From a checkpoint of a small transformer trained on Wikipedia: vocabulary 8192.
Each number is 500 + 50 x the weight over its row's rms, rounded and kept within 0 to 999. Layers, rows and columns count from 0. Numbers have three digits each. The size before them is the row's rms in percent of the matrix's.

# layer 10 MLP up, 512x64, rms 0.182, rows 289-395, columns 0-63
091:515552474392480556461447559503518565485475455511535517497441424493476598559505487473402523470474469549500505539537507472480390581502492546399610528543469467468503387492544481460405500522515575
086:522510426498489469486518511528585591497474517512547551558474511481545532503612469452495465565587545572477554472453477519372410494410526416540528494468451450487401519562481460461528458519485596
095:483507502558585493478500462408577556525537504447558421458517522604453537513438490474498455480597441488559541475564555541447535467520464437465483596475489495489427414528451498519560535389550432
105:525521443424475399526502466504553592608467406482477503531587515536510533418496534481379522507543579450508492505527476519445518427594512470535465457563520463499409451533510573516436567541483491
097:482470526507518506447574493415413525416452507563613381559480472456506481477461551451454601510435555517497499512533479485507443474536519523545474495596556543623552455497426520510510446489525570
121:509471475545480583438529521493451499450562431513526495548561447408466558530523505488386483567477570544538543582581529518534510475614534433486496405482484513431512392463551568496464530483428510
104:500504430542516483438454496556494565554443445513401465488482467516504525511541517448468645541543469425514534516483567477482433500532552454428574595370432462484577460572487521477555524521536518
083:528484481440481504438572559597478516406427507473556553539401524487403475491528489506451562464555533437456421537514533536552474512528591490530497495473490462561514431575511436468539420491451622
100:463556517488484493537526516532419546466533552498386501421571611580588528457502448412507573470506574564508453458540541459523427522555519416476483500437500482469526455452398480503442513571541498
101:498548456538434430432511455445504494599605491497483429556620457432512462593525505513472485518541440487505542408563507456461528493538551535460472423442487490571546589542497610514495532481484482
110:554479581545532470524537511578504533598429554497560436494495517506432516547495492423420514567522487493551566472472559512554502526519415445512498509498470516379430527454386481517474544499583388
097:523461497534513418439498498540551495485537461540454408612471417530580496516522590487556557612446518445505580502418577529568448490499450489472477438496570506575506453476497476485573474426514435
104:576570476516550486512569552507447476441513539479455445443530496588536589478630490538439570509487515501508469543542532521532537487476428430529629473469444451544526417513502438398499500434503451
099:509527490545551522564565490491507479487569542518481456445429608508459460495427453454476559419463503568579500494474494525549435519565545521541545562430578579545396533446434510458473449407471568
090:507551505497448485539521516409503495468547482547433535426549470523481478520521472506497455417604469500442411579454557544499498422542490453477613561382465436544510517423547547465538498608461523
091:546422443538431517535519542469458425518439566491466488493506477421505585520444524516514553615626476453524487500475548550447478521556401488447575557492619435500459513455507445546509499545487446
111:482492589651442408477492508447501475478588519564464442486494415545451462513504543530481519485476435535511497525493539511454549529546603400551562521419504475422450492458535518594538509456491561
099:513515528552468540546569476501415542460473516460434545482541516503485488529433507469375574373454420541575515452435444448495547525505527492490525523529475435571608563561493511534417587488476500
085:529560502470443562511521443427546481540482427549503560492488594579440568426513463541473608445443341561500544445520543541458557486473514496541511491500561441553483423480554527530480498516447461
103:496494468463534495543495578566483413441418501515425413565578523484557522453546498618461413524527488485514580538459539503543455603548536445487514583502544495542452423496469523542429542454474433
086:471502605610477470418439557494466462446534553465497563477558415552406493621477516481517555466554488520478484558438551540498465602485495418484462559467420494465505493448525526469506553509513583
108:558531525512582495485484495480547541418498507457502509538521548536430551444556521488416475417535538462545486496543617567544504422488460421542529450447539391527548392526434428461508496435445449
098:488443498438521453519504498569483403460521465479521468486531453511446513539479437524512601492523504557521586442533496461503493586478440456477540579325592447523556510494524436550495485517598562
095:514510460481416523409619517540464571527524467458461508505393492476499495517492506455512556481524381585501617465484479464551511526489467524469503526627554618517483433538506560520468483490568490
092:473533493458513388541445549507478536498556482477468402591446554555432524545481509415457588482520468560528457444557471413514540566512600489566477510453502499413498493555461480532495562442581429
114:520546515435566432417587499455527578493556485425538539527499583382511512521486434520512483486573584576528518472513474645487489384513471477485525476569489493488459472490435442532460477485477556
083:532493552529472592493466531456460557359528516531461463521567570532513519437442471578513514480438523456486476474556513522392448526431406422579588545514545486596496495473441471516462462562494486
078:477417501473500478510508582462431451408535494575497495557489565570488473538519467485407537490390428428566498502524586457439449532486521529605550444496508418479521583567457564521479539555481532
086:484516518507485499454467551460498469581519455449421464524499583463494437596514474473564481500552432470419592529497588531538491548509495455620407510519413561515492435411527577462528507447568531
095:594543485462539605484483546500456436552458601568490484559466476519491543450561541564499490405506543421530423452432517456482502551503504473520430535586528460525435433485476606423436486513454487
077:541624497531490492470525568392604490401476574518565419445442539506474491519507550442473474517555400515486468498491462523543549503508488443553516533493461428434500371514517582528494505447542471
096:571399484500439401539468538496501578502499481495487476574564475432474475472464511555441507550523574485498483505479551597444426502595487474568436507460494478544472569590408419577519513553455455
122:480566490569484448552544549538418541560590529519555470475483498523406445507546460455456559585468402550577481443560535417478461398505525459496536493555463434506484539577534546484519512457467411
114:463539541488531424493507560535518574391445441582528500522522573538495551467530512426454523508606531500509579563436544488442478475472379439492492449474510537503418435421540510491546554596517491
096:552532479535528446486558478501417539480483526527482465602460453435544534449464610517434525415484500454515477449555558534533511444489519452451521479484531616407574517425478529573492394409523508
120:470509557570484495439535542470506493588505487526550462542562438438526549610524602508461593475456514574469504580442520529446517452551581562469518485454503464441467440471516459420445485392513431
088:481523559442513490504393547480524472607550529434432561520490452449507553515454432509407399455559488507451486446466515564561472529528410547502521575460518519520424536480481593445465470560547425
091:514479508474482380528470463505509552384547584474456513526503529552515613469457469483538468544516479425519496523455541409431474419626493476540463476524553435509503604455484518531429519562534442
072:623484515536521425490493473551459511599537404496430444428459470542484492559522493559412453516540429454614603572490530450483444469567501482528480513486570537460450519465540462580500490498448498
107:580452532481423552491519488541464497485469574442583518510446509600602539534523471483551456505555493439476462476479529585497514414449485484484515546477443487527433382586367499523535502551537557
111:409553510519504529455504475465537532519555533553516432524573528479487526493575406537525533566434458473531366461537509477468456453500519465579584437457471450467549481491426595497551461374453517
098:486509478456475392547502539475569477398438526469617451496469537540464474475536511492484505520602477471467566490531479571445501520538474604502539481415525571479381451490539545421493479572418524
114:403530528503512474441538551490482515452522438544534516540519527503547504473513505417513490531623481463581541575520506537496434489459374458446531478485564408540435429414494496392499549565478572
097:528580534527428440439454548547546451500488417461529491414529549469500547457442522515432557486546573584477591517440473541512535560595525545523487458420466482444546460456560494446381547476514467
068:551549484508517562463487507451486517479458541463464521464426530618485485557467537495580523543571510506508518395449512443469420496521475509493543533433552509473456379600466400475561555464462612
083:518469503503440460454502482473437549509422443396459455563481510602510500517572581538483518536456438504456481492500431518442542546546476536465453581660491619450535433483524526519472514443489535
111:523601583450440461456490459515635515528511546528478479430428457548478475584502426554434461470592539524529508436444549570547440466470525522448532498513447479463482494500434533499426509382528529
093:522471508510513624502506435489559523576491499524586507455576565475561528450529470495493563534541524563487466512434511599438490427553531386502544466430384468489473473536455596419489536515487463
093:520421550498511421626482505480515540482541500438592533523478521563478555516524471519521541491508560451486451436545533528444481442584494494527500548568535414543521347484428429496516435518537593
086:581513498419528537594532495499467473550529490553496397396481532479472514465411402549538494466482487553590484477541583529547492570438529460415545476492466470481409509530436574509444471573554480
095:533473532510488467473494518471584541546509472514447390482479499618584532575442551498494487386502589453525464492629517447503480505504479447392495513551515425485436472493529545522426457530439558
118:540599539485467469495621516461520496509487535472505451445467486517474548449435531557490498550433466549500459500491440595513550561553558534477495532505413464441521327503450543519522486386554483
109:445555537568480505523493624507474553488581544589468504445549421474488493486491468560475449454522575459482500530571574497561413431563551414401497462521539461442533474444498609473505485456490507
080:551533494514487402542403474579444493541425598504461528576509472519493408505516483435510521455536400491499592540465554537491459455541578460485618575459567522451513501524569514474444534464521534
119:472496590539506415481610503619563465470483540466557424488603497561506508471468478456495541604483498473540539451409510509510537451457536440534427446484477513433457518551454583398501521494532501
091:629490583493491469511490475521496486520519469501413406470587429491447500481508495579440486445582440464595512554487537468476512395482442582506534512563424419608456507524498458513510508479503555
091:566516571462427517457515537544499522568420538454543512559604487418464570514451493554599490537556431534474549487418486493445515396491520529567546414532524468457512487434528454420525511512424553
077:496568523548353522497490489442512530536422389481504442484446580539477590428490602496484474549523488508511502472538502487475573494541424433593560465479493521560537461547447549481419511526567456
110:518489482414538486562463550471535427527517512433534471467433496449411433527475508435471532513538501420507563375568475578520485503479521512599560425564551466614566524548490496442541521451457456
106:533484512502440493490495502489546541540408562565496619476525473563462515444502430506416544393531545541581488448592531474413462500477417512530492521517514564461446466421475471460441527478445613
102:526518500509388501527489448477505411481542495444561569490552529556442466463624504516494563532533573447482535439549462474472478421476517548542501407457521480518504425428519639553483532478407527
093:537510451407534486453546474575501514481540522498439499498488454528506509467517469555426470484473533507459544510586462526504477448604543407513505567451531653524478400534390460568586513494531437
096:518533503446445579464502506515497505458480492597444518513482534492409529505530410563518489419577521499397477498538506477457484529484468369560565577445450565434479485550514520441529514612497403
101:566512565515504484472453488487470491475503430457468496520450562464528495574475409493464488511595542538552587468541574505412465411556458553570433375426461537498448530496486578569564517468565499
075:537441493486576477509484536494434456499550511535579441515391462483406587496494442538468478525524481546458557442471516548522524462486461566560409424469510471555489558442448521497385580611521465
093:509524538498493565507578407502433370505505447502414542423561511462569531442521464593535482483520451495454473514504553493503552455549539397608575537555430494486400497530467505504436509530515468
108:482495557531543447431478548490403502513461564462561429443525495542511571530535488544437449443493526469579537526419579497551458413435444427533522606436449453573531544469460453505519533518528588
104:522471524511567485403596478521593581530530491458518490575506474523501580460537467546451538508533598394481488466521453507458449508426476455523494536448427451529453466548488536495659451515438490
112:513534518502529483413463602517547474637456520534501417512538527411573524452532499593436471446576529454497514528511487513443483468528604490478512416418583521466465480456433519507536415462455498
107:534441501505549470464499446519529508531514475450434513555536488524490459494486338609490462517567558461597639415595556504447504491526474508522432527494481517518405482559483526443498483439534505
092:529432449530465552499516563616551552500529532507517406565480521571543526500469437433447602463426468495507398534470414569500476590439557462502460517514525488523468430425467516579446467489535519
107:472521479540506447436547507501546534556466447524615552514418507530490576470511472489443585499387525495471544490456543476544395515520473540389549552432490406532547398547496549536518458501474433
103:539541564455477449435538540524548477523500504509346514486502547488452436531558479677530513519580456469469502433506541516476482510594488539522549438513447443456469490562525432474442566518438514
103:524556579472496439493486647445511482446536539469569519499548540394417494539464530551543565426460493468508463501447479610462481493462577525432506491414448529486490528388518503521553519502577496
084:545464528494509475507597534512563464510512452498565430603440462560544489490464470419569448496521572371544469500528529494543521527559445450465416494524500451570482480540462550466432647501530496
092:586520465475515510456382503599493497513415376443466479525514396480536503508565508556466489469451559514506535498473558438558446576478493508539576528485578521381550484493505474447497495482401519
089:529526498538485424499585487484533556516463535420508428479491582601470474489468490492425461581416485558581534388595499566455483499469455562474521474503563491513501434420490530547603485551455538
118:513528504541469455567538558453506488554534480501506474517482560431486514540422437501441546505410540446559536460559554428354483406482591560463418461471549452469589576512486517526440530490516537
102:450553498527501494425550436448553507474507578555467459517441535548502497519597504505418541504498459525516527471463490510504464465521551449534581486432525405606545374514456518454639469412504483
102:496514541459438549501487462492476565475530503534504551666475465487385491575547545590471471443480511500419529573474527510432448552514573461505567528496526607436499459482455557475501417559505530
098:473481497389475399469531519570444543390519542520566520523467419496510559506475433537422508553456504668464516530579539454472447483546547502519478465518503474564494487476505524454516464540498388
095:523463483509502531513481501519447480490484471412565457494550481389438558463493543526519601577514459500494401550415438553522435550532493499552550562459511465564475482517420375566481473560485598
086:525573462517543398487576529582537401419431531503478456460502585426550492531488517390478494536460548540477515523500520505532488556577462523551511421518467555543524496453524457501394503381523453
125:549538484514457485471449583433469510457446479544430451421587448575530453569474457499480587483527428509565560534403478513388494553533501540471473503463536491525480535487535493634408527552499460
105:557449471570470496488537498508390521482520560469483459484440494486542453601458499518511512451457494480545537552493581551516595430476613462402627518486477587447540482483458525441495437432497554
106:547510562406506464495463435602428443564457556511514618513434386549572470570507460551495539494526477485514506578471464557459411516492472495461573537472532467445514470447455517544446443564549480
114:539546419597571432507477532524429583507645391560477550482511504502492540502450530448452521507510545489464546468520559522452544405581476495434555489471481472411494480455499521550448492522485409
090:479483563468503494542551576461471516464421543409579469582486528536461550570544518498540560419524484540467452488478522448521475548509591506344545506398508532575482533420509433496516434468516463
103:481473496505533448432559500556436510532552596481507461554531399532523478571558502521471470511434502528574502556441574543548414452530510453475406508553384506470525552496458578472410511551502594
102:494486459461499475466475570440548453558510507454474509577485420446461441553523479462496510415635484530520500466546583573503427407490511541401516504541522523498458442504490587593469543610522526
090:522467530506447594436518479451522498533569424538480422549592476387523591553586453531500478525476494452490507480569546505483468497488404502523595478452519499432511504533509500583479538409411580
095:494469489561429416491424422507482581627528506487451427441455455519462486531456483521487544533569478457551543420493605408474492504550474515526521510536432481477616457528529560543510596464478495
104:522552581503489439556487534453497557498511467479488407492419482456447477493475528486493497430483457480492544442530436592468632498547466477413463547507480561541507554607452587585439443481583469
083:473523496506534560486551443447495352520450429510532542427526444485470536451492526543623480453489594479471531422481555551465508493549436478602561466553475487594493477460493499452425455446442514
084:579528484458508488540514536480450581420531447472475411609491443565447471506550548557459482471501439518497571444478451477368577457484495518532514584465552559428537468560479405491496509567544522
109:598575529469428508530604507423537536438417418486492504495488507414453566481500493584459496499476418523497456516505436500448441521523589521498527505452554522476646431421483501504564542510462513
084:529576447453503480504454488491540535548453519452552516527467518517495541478496541556520571468490529532507542576483465446367444488540413500475633559426542580461412470481543422520513393523422519
101:570497561568477484529538528552492491524519517474587505474527410532550543421460513455510465540520484443532461496573475552413544483609541388389433553528472494479482477539424498501525445461469625
108:429511558534454586472590451521412473500502515467485495500585425554486557563530456458484512489511396490491527451402551521538479578478481414521557573409449411598558480467500512464485556518502511
104:534546563480554408492465547537522440526564546431545500625529577413541544492486525523451524423530515545436496476473427440488555479525528503427430429581451472526549446519496473553455505496381474
110:507570533519498546431642493480508423542565471455505387454472492575481525506451547491444552475492581514426438554482485516519533480505564446438493499485588468404517505563446588498439409487504505
100:494429538548404423464500532523501530519551561510471473474540468433525518450487432387518538513479564520518564467552583559403523507446541439518453550474460436552490590465426488454464523388498578
102:599512528534483502475499488556459475418408441459509408589519437515530550520446559447425494522561510535414538576421478571471531513518481546540488476406506542472548484446508619487573448472541475
099:521605537481459455609413525492502581449438412505514561519486601538520563503476525572465491370527477538483465483490572473506511516460443458462488487409492425487521523449471485594449533443540541
092:498540492489570468507428495480550512595465535501409428541483476626451509543497487552551498592590471431458420541518495494527419458415470470483529512478458460490485478568455513487570512352525505
098:502459440575473415432500612557538513472457518480461492588457444488600506542530536554437533555521543482435537469517515536485435481589499487421490525515478547546573544461479506440559476347502510
120:558443462535453498498563411582472503618500446484424430446493514563421571461485423532528498496476453517528498422608491524533467478554541518523511526394535440456498534517356479510488509536492507
# layer 10 MLP down (transposed), 512x64, rms 0.0228, rows 289-395, columns 0-63
096:444522491645513381454528396468524470495454530487469411477448584483499491454519505576548511504470504578449579435559523529445508562454451597543493529482535497586522518431474464486544515446487529
085:441481469367477633458530457420469480509552514516501501482490450526521515388456511543542494474473542513511503500527496445520543536539503657571527540491496485532610512462468438423489425475434512
098:506457476452453544590460461627393516540527443496456581470471480387507475458522456518498502564524487527520497502461469490552459503490629585487524456469559517437515492500501450440476564613427493
112:461479487537496537525423583517428518381527550582513441463602432443542395575443505437522527566542506442542458536472460511432524496529491492527507454545537513492473569525535518518535430408590466
098:494563544493498508481499586559554451575520544397568569479557522497490553556534459436528443524474509476433392501522493508422496461491590452553603488517410463408476541522463554502489455488427431
128:585469499386421409516492499500584485598523455524485516465431521512537418496489580528491558456562500435441474436499476508506585503472468583545505551491441435421431488587453558537439517467511508
117:490542515558606554436486493446596581501524548548607556486492500548447511412493461493453401587490526556497424515489499523592444534405510508511403436493538509517483490492451484451506517437427490
077:424563555496524395532442499466538470605538441524531520577423459464512541555536536445536506582491469538415476444474509525422483472494577429499405502616484499530471511458489548559537445456552450
098:453390490511540484522522421506553443571519513552549481498463439494429490573501453439547547629557434501552599472462535475587582477542453548515545551510454502433429546500506485516448565486442458
101:496538483488477505552469552518513567394501439479476551435531563520473555498456533640533537480479457449575513508503438532504586586486566401519504388582462484457420523459553476574523459493521466
110:391543455553448482506503439465562499529612525458548513509443471478535466393528531507503436482468445466511490589556495501523552482410491634478564514456474500486471470473562571491551444436445594
088:503507552468487586556488522391427413452535537445483486509473479480483573543417473554451471476591431556552521456454488531504558485500641464539490478449539527454435562478478454519403513480577451
119:508523549432513565514481479468448567442439461542529487517495492411505464548421554551456597520473513423531456561554530517417420524514541542515356542456513491493519556463504509573610412479501538
094:562494552580486459461509417439488505521467496533527508552572444506467529566562553508469496522551587446373548481552499498499449443590403430535465501585473429464561489486568436457439504479549443
089:539558453591550506534519527500477542467557510478411537502559551504530557447583577471426530523544416536451475408462502511542584392473578510468457421524490476548582452535392484474490516464525533
083:451558492534464502511386425647490476503497498480539513390566456572538555532469497573459538385511496443530498498561446493549478486507571448526484529579467575509494476539494419521562460519471434
108:441518422461515545450540474439445553509496483513574601517453394537501559469583404472536513567523502592466468460451487472506482425483485543490533527485468574646477493489473506473533429584523445
099:566520503469637428484430491529504515539541449485439475509549452530507504502592496533525530563542550483374481545572516438522442525480480516513501444531559601457448461358502438492529427519517492
083:538442455537510497505471518551543520491467489458485513496513501453465490489497534499494484463431605459548584441501522431503486498403401593490591531387384366537539485540548568518467515444482537
089:528595561502430486480470547484528532466510464509667512464465546469461476578501472540511577494488474453537529500505572574497520423592530476471423467423497524452450385439503559515539456563444481
087:523529390458599550483445443570533440530488388468528464471499581502512527466480513430478394605577519502508469419504466448559531502547530498558454451581451559525532509519503509448571489494484424
133:394506450543481533504567517467489474423445436492502468538455554487488531437373533501517568595425591531454482518525545462542423478505487552499456491503502558607565625544483503498473424493490526
094:478512460534434575442443493492563591478459512480533505539432487477589451537479528415521431570522520504504431481555480517408539427416566562577478438512429481537489505546522528495486414539488628
085:445525547543515502544400526485535478403449437559632522441546556529437583498510464469488524508552596498520435543499533511439470460432473512563551477458432384516530496518478494444550520517560420
096:504464520570436566447611386515561484519476582460510606431463444484530472465479399576441499513519512498508531530483551572530473516510424557482558473483487503490534433502386461410508474476442513
119:503392531426487483513492516520503467592457457480517472486562398533458499582489494440595538490566543574477474512469451584457571461532522387497511512537504556522505592553478446492454420545602523
086:445424483451546536510497486558523418545463529480503531461532501506426508531600464397529404597463570493578432447364520539550517503493508415462452441542535498487513509450505459535576542545457477
074:522465509426506456484496439467518508522518525456551477425540525476554428558569498521556478511601484546413468539476466473551495463569554489440483563443433488457517478524570345466449368556519476
089:519569550493532514574522461440632451560479545529542568434517516485490582519521482503480486454464465541533565542450496509466432591566532392519401442485467427525581590441531519454478487474456487
090:456546425487567609487506509511496523537502569505518486474474452492460495532517533512481494410470509583445448507548596577476457485578555493523497473527469510454569567347463563585503399564539483
079:473412559505465546598498522516392433622509486517470613487501473469499564499515471562507470479499588482511486586497420442490379494553463417480476491513565570494481472467498423468524534485438511
111:482449566632503475423548520520456490542508550633458505451552515405476488413520443491478443542477421492429518473546498474575497609490487461592559530487483427440472475481507508462478474496453439
103:480418579467457461533489473581496581492490426548572554508526471456572533592535533543572524390484523498540561448496478584484544500514510386431489532454460528415483492474495467444528404522457562
107:507538513558577529503463506502413469573546491527339481498477417554426437605482563498507529492451477445456534506395528538493475525544532453536541545605554496511522486497431506546449572444520470
087:508550470516451454559593465505544386543461532488467496490530474456563514488499530515494587420499520581587595571466473439482477473457512384593478415559514454516451534461583452478463477477560503
106:556381589591503391530495517519593559519521450507439470493491558463542504589541504409487538460560464535525513440385469486517489483530445437434544530525534439442484556503447546488474533541476446
083:593546485555471536578541529535496583484501569513487503551552491484452534511501524492613541395482509417448587537524490487501535480487529432403497514421538488477505428438424468476546519392414444
095:524553532511394470410613495535445480556539502579496523502588437438500462498538523603484478475464484491551486450505483477505554566419521517532428590454490459391473509490510492409557545475428551
076:517421518456554587507444502444506544543548442474498498536417469437511519406500553468471481584429450495594410492566514488490484502424471515543412449505444509596463567413472477468563551486548440
105:376528535458547470434561477541476438469593419542498440494484476436489573476534518597566433477565558525541443489566487479440541466496533552522522480538479513538555560381508514582467540499567455
100:452518462494463385601497467537473450577552468536475506462577559493509546488481573435465465405560505530533526444435506515479548506535435441511472618459458592449531421477472568511424527524449462
100:579542595501609507483412551511583464538540461526456521415501465554443556621573473497554580503473472503477439518499495504554447483567468476450526446515500464484460539470447481489393526416435495
113:580412581493494501603480457485499446521437556503463461464471483605441478466522585507441524526463492497502574472452497566568543468530563521543525511616471539509456441472415455516440500372490515
090:529457510504545553571438458431505510539492539475411500535406510544463430492554404488528522456408430456559517457535526452525415581567464438492536519564506451498412587603491431478459480501500528
070:473495525468459429560555434587448444525512416544474512546494534506548506419425500475455550541499525475604570447531425604542545442506557571548472443486551458469574591449513534471484450534551466
081:503490499377547461488461531561492511443516512446529476508542512564464549496525404533457447463473543572543421516430596527527360483483525469514625502446484439487526430434442469481450464503435531
131:508447380496466579424508492551448562513455502515590494540566551462477570415510470462528490467455526479570412450472429482482584550446572537511530487522433455448510569474476509460504493625467441
106:460515541420527432485606384529608471493500559490546581534496487400505553475485469502491564529532504477439515590542454526483477469516428474616542442477510490602518477418438515491564463500478501
112:489521511514452454445525530555425517435550465521480406564505424436610460570505582569568446431485457469497503495592444471527462494570518496614481512494473560483449541553481483471521456485465618
090:427542530570498448350545462521504445440463526480461498578494484507543541515586570476414590522438516492445541455457551573441432534489492471554462457514494473574460522514458486514629473518485551
095:452529498447558456485564463559507478452536425516395560467538427494557588608417506518535495503493492540477550457574521554545447509519554535578584548472552494466527473491402410505475461571468446
110:504397546522496462498497519516484524513546525498470506502565527505478448540507439465541504460639561531578534498435634456486473488530496324516483507451517534475395554452501470517448536519479419
115:541437521386482495521492501586524514514450484509564447494459503459444339446498498549540529504484515462469514404527571553487545482525501587513469477431527487623533471536530467453474504605580453
089:465464449533530558502526439368476509584572516504529523490536451442553580477471453576539561568524509488454489501539496460565407425488397441514452480464531566525438468618490503505451513456563465
113:428548534597498518471470496498534518459513545539532538438460425540550505433598478514550407400514519510458534511508607550526433377470506578566469472416500511525524449466511528463490461437499590
087:446460562485591518467461492493555542570530529446498354429515523501550499498617522375503478493474485519541444511490419454564529508543595582516569486540467547463486562505451500445462494521529569
086:426596386462508481576513342501575455505526518469509528503513484521606580504445429513454530530489494464412546536509418532502529553436505529521569536530476530516538464495418501565529478560507463
085:538463536447570459512487582490522499440496512562561491520528581562563471456519530450487516566566482420552601536496555464545393548402566579507436454515538450453456481501591511545511440468501571
093:460501542576491502473579503479460541411509480522534549520675525536531529534501469551478543453446526510514542540436558504441544488597505368459481516492449534412493450448467463562507429515513423
101:506491408496476543535501523426489551517457428499598416531408474479492466515498487529509486623474510468467498519513572456516500444432565613587482539540615507540498460571448585448484448455528513
100:537452498444449454593495483552483499510510417595467536478421523474599531548438575473520457484489554523555437493527512507471573445472517439439520477494462590453509497623564554532478399492419541
083:560482453547446597492578479488447485501537511501543451420518459532480543439425508561431571498492510498506454463491581518560507461529441581451542536457466474597580497468381553491401558482426522
096:646523486540487443416498561503459525489512506476489488553405484490501480570533505502472442458501511408597501432514527477467510523522475507418482386567521479582540424467437582568531551418482523
107:479478502509492496509589521586560432528434467539557543440477642469517469562463515430565454534460502456416483488461495490547480502465572544424491581439480532444618471510523473487529474398554546
079:475499541497487591492649507488551536550432444470433517453598495538506453458531534546423500560450500475479458472470481489492478493367574462497610483581487444501545504500568511562474432447545506
104:512531573562493348504464551522536564546488510481494537598405528469499504556503499424438525479432489447512507495544535503380465543541505480496412487499542504509529458528524543425551476439450633
110:564543486459548545581467506476557570438498493576497577496553493575489452520458504413558473410493495511529484534523439570497478563562481395440421469538403480454457585544532549466511516394509488
113:500461559402473491497532469522411523441525454539427563537528469474556500437603539488515507539364440537441469485539413457565480568579506473614500517541498518504551502591446422487497504478512516
120:481428563473516459534565452582533446488559550439465564510503509543490511553493464448464457467567545534505526450515434489514540514526519426583512489512409491442653543382520484573439501431448534
106:435620422505492545503545534445478543531550526557562421521403474473452538611520559481477539483481430484424403536426428555570463529526455503518471471448504507499564464512513467504571526466517595
087:389487529436530464449411532454472532507512541520455623524486472495445528461583453520536310475537555421462506556545567465499512533470427526518471520509484524515573541500497465449494494553450483
125:464570385531492414459463488546486470494519559520555451546602449465459524490602509427453441524556476502463539514479460506554462611451478572532426462565467483463566453498469506521597553423483508
108:497435478413527512402562566557454504521474508614473474467504515453494510509516467575594463475446449621617467520537445485513571482560525426506486520462417540536467515447526440489518548548523427
106:519501453526477528509517437510564518604441492546467450435456494555462513372433574403537525542519518443468609512508583516589498507546532532567556520533587491414459516475491516444442463485532444
082:496507514497480559450506443482481539521432467517458512520497431438480457434412516508497579523439556489507484448451564542529492539477641497550502473507523411529436478620550595365556467460513529
091:494513406528530504485516454408541595496520542436481491407428553464551570464429559501464587419536518553588565574536494505470482414462467485497388447479506520467526445488487591483538514506550465
091:532457493498485565527478485499543626513534472456437563583544431450562516610481479447495502399504498522463480458491524447496450503496423527465473499513509530474457491380535658509555439532509568
112:391556486513485523497405465475565547459518496478607601484627432492417458460490519491562484485492484491531445494466530544482491471442536607528414551463484467450472499424546549469481478592510556
108:544480404505399395444547557454443529563518512414532464532512511478465480524472514517539582645504460548525503478481511452494443561442443575447436467569533482545471548506552477473416549537460473
101:411575431506496514528489493475589484571494552484530509426579472500534513467476501456527472547519427499535479379480495414571550513392539458550493572516476404461527546481467557455573536571541415
089:467562507511557479468583556528454486512544475495572538457475558508478497486569468568546402618490453483551563485493478456435474488384608477442520464435534497432557512457488528481530535455629484
089:426594469454492552559456514555554450510449424589486541453376510492565550486484540512574479454455636440508472433464548573421500520508482499516469495482519531510557488569465559455575444485512485
092:577507613480367465391575522581561516573542493476503469541521532448412483464518468542480437530516487442519479458507436474478503459499547477612540502497533495501458418544494530407458539577514471
094:526433507444494563476523430443529447427459479484509474544526466517592509537569542511455582467493588466481432479418531582484468505588572381441560494486486537511456492527412455568524428564550480
110:477470492516511439508472429457592451561569458545439536480533544529463495504529502572461495484506552523542516521620541433481420516468350548543465428522562422478403480518565520549445544516479438
102:513437570449464563503555538466493490435497490524605510481496545449581569578576513575480504430536509499477524480492526414441497475498450423517430473419532535536446432484485417512585381524573513
111:527564536547526549466476517385550489447468489448453507575498502655548459491553512522511432527482497452572476560403564542496467467406478517520450499470438452493519512499559461397499451527577571
093:496458458516514565470562407513536500558497394551495411435494423460532547543497514449581452549487564428465498507486451465574557450486534517584417518556463447507470409545552561524437534494464418
096:425531417389484516412460546563502542514579491459489459468476603460444548488489595573512510456533497514526518454460489509494468468498562503508508498597507424531530501451553480427502433655505463
129:505440470529515353508514604606505449493502534533527463496518462501407530496487480552582469520441509405516549482552461439526464508435533508502382497591559556497511445582474538515489447549526556
083:422459534506483492513493480578489505531440552491501584415509551559484388520530535517495611433519531466511430496507372506519520573464476406463475555527444431446470539503569499525449504571575429
099:509458575504560460566464500482519475448557480465436551568416577459524474470466529522544496463458502601478446550526439606553529563494527485489405414456570455512401540481472382499484457504550506
098:512463481547420465551479489544507503441503477442517515399515555524515483492548455583469612488532602545538558492460539455448437575421504393470617478463545472480397576459507513467494500553510497
096:599399485559505408427528516600505573548534529404485541535491519489525479479434560470503471513538587449469459499562529415517492503517400475549457557493451434476586446536450571490465487466534551
082:365497460493528630456424416498528500514484524473511616442569540523541487440458516469569522520471503512507474529518497464596491526495478404512529486547468403457464475420487582431506516505490586
101:425594413485502406482469496537551492468527588560474533468513576502429509450480527452537528504472508437459459473503475533434522404439500652490546395524507469532527441498502539467510470560534591
087:463455419477493459566504421476516531443541447523406473453471517531465437552548488439480521501571429439451542409522535517535498531529438543574509499492547453604616478478535526489583606464490432
105:558453570458558427444460514555533400537511500472506436592477478492502434566511513492418566529506577470534492383436485464529438488503554526508522506543511517582463552505560476474419600579546437
111:528491492413524455531402580472470592455459567527455532454503537525447465406535552377512550509551451438522536462531555479561531619412526464498522534538474565485529482471535472428483516429479552
095:553432443587459543472432578393526484458532606468445457530547480426546524503485500501578469394521509582576487492512562503484492482562570427483518484480432457433462550459537435536548462500502561
108:450560577471502502547518483458485505410476600434521582523542549490486456471546532477489520508507632517413464618502426552432461520494522442389517503460524483502521471463540427475596482493425493
097:546452559467466461515626522484479553525510503522546512546470545384527540549512592529454496498553445512408464430541542528519494403525534488581450561483533566481554450524446434467485443599434446
102:515439503432466549609566471523560434551439431535481523488472466532471444556623365546551492511508521450497448519559454546591555476453535418464494491505560520386482524517495492516521468476476451
097:484548426484424520496591480527473494509477443470556506512483517477581505580541394477458471557501468493543550392568450467544489446472574455561437566607479512521480385573517515415509534549483483
088:498527547509445510450563548529433438469569493492491487531526537470535517496490469563438472416383431480612567501471462526412499530613557512514418442517508552548462480485497503513431493616418530
100:555465422559422546570484522511537456522498513470557462478531503471522510463395551468511386431536503514563497417569454539493570436414483502547514444534505400549490567592582483525470497428470538
096:564538519532512543463479575473491471537440486424476573554493544480496498568532539416547570432504526549419573507426478527465500560563494364494513495620476453467493480555471513511430489492472375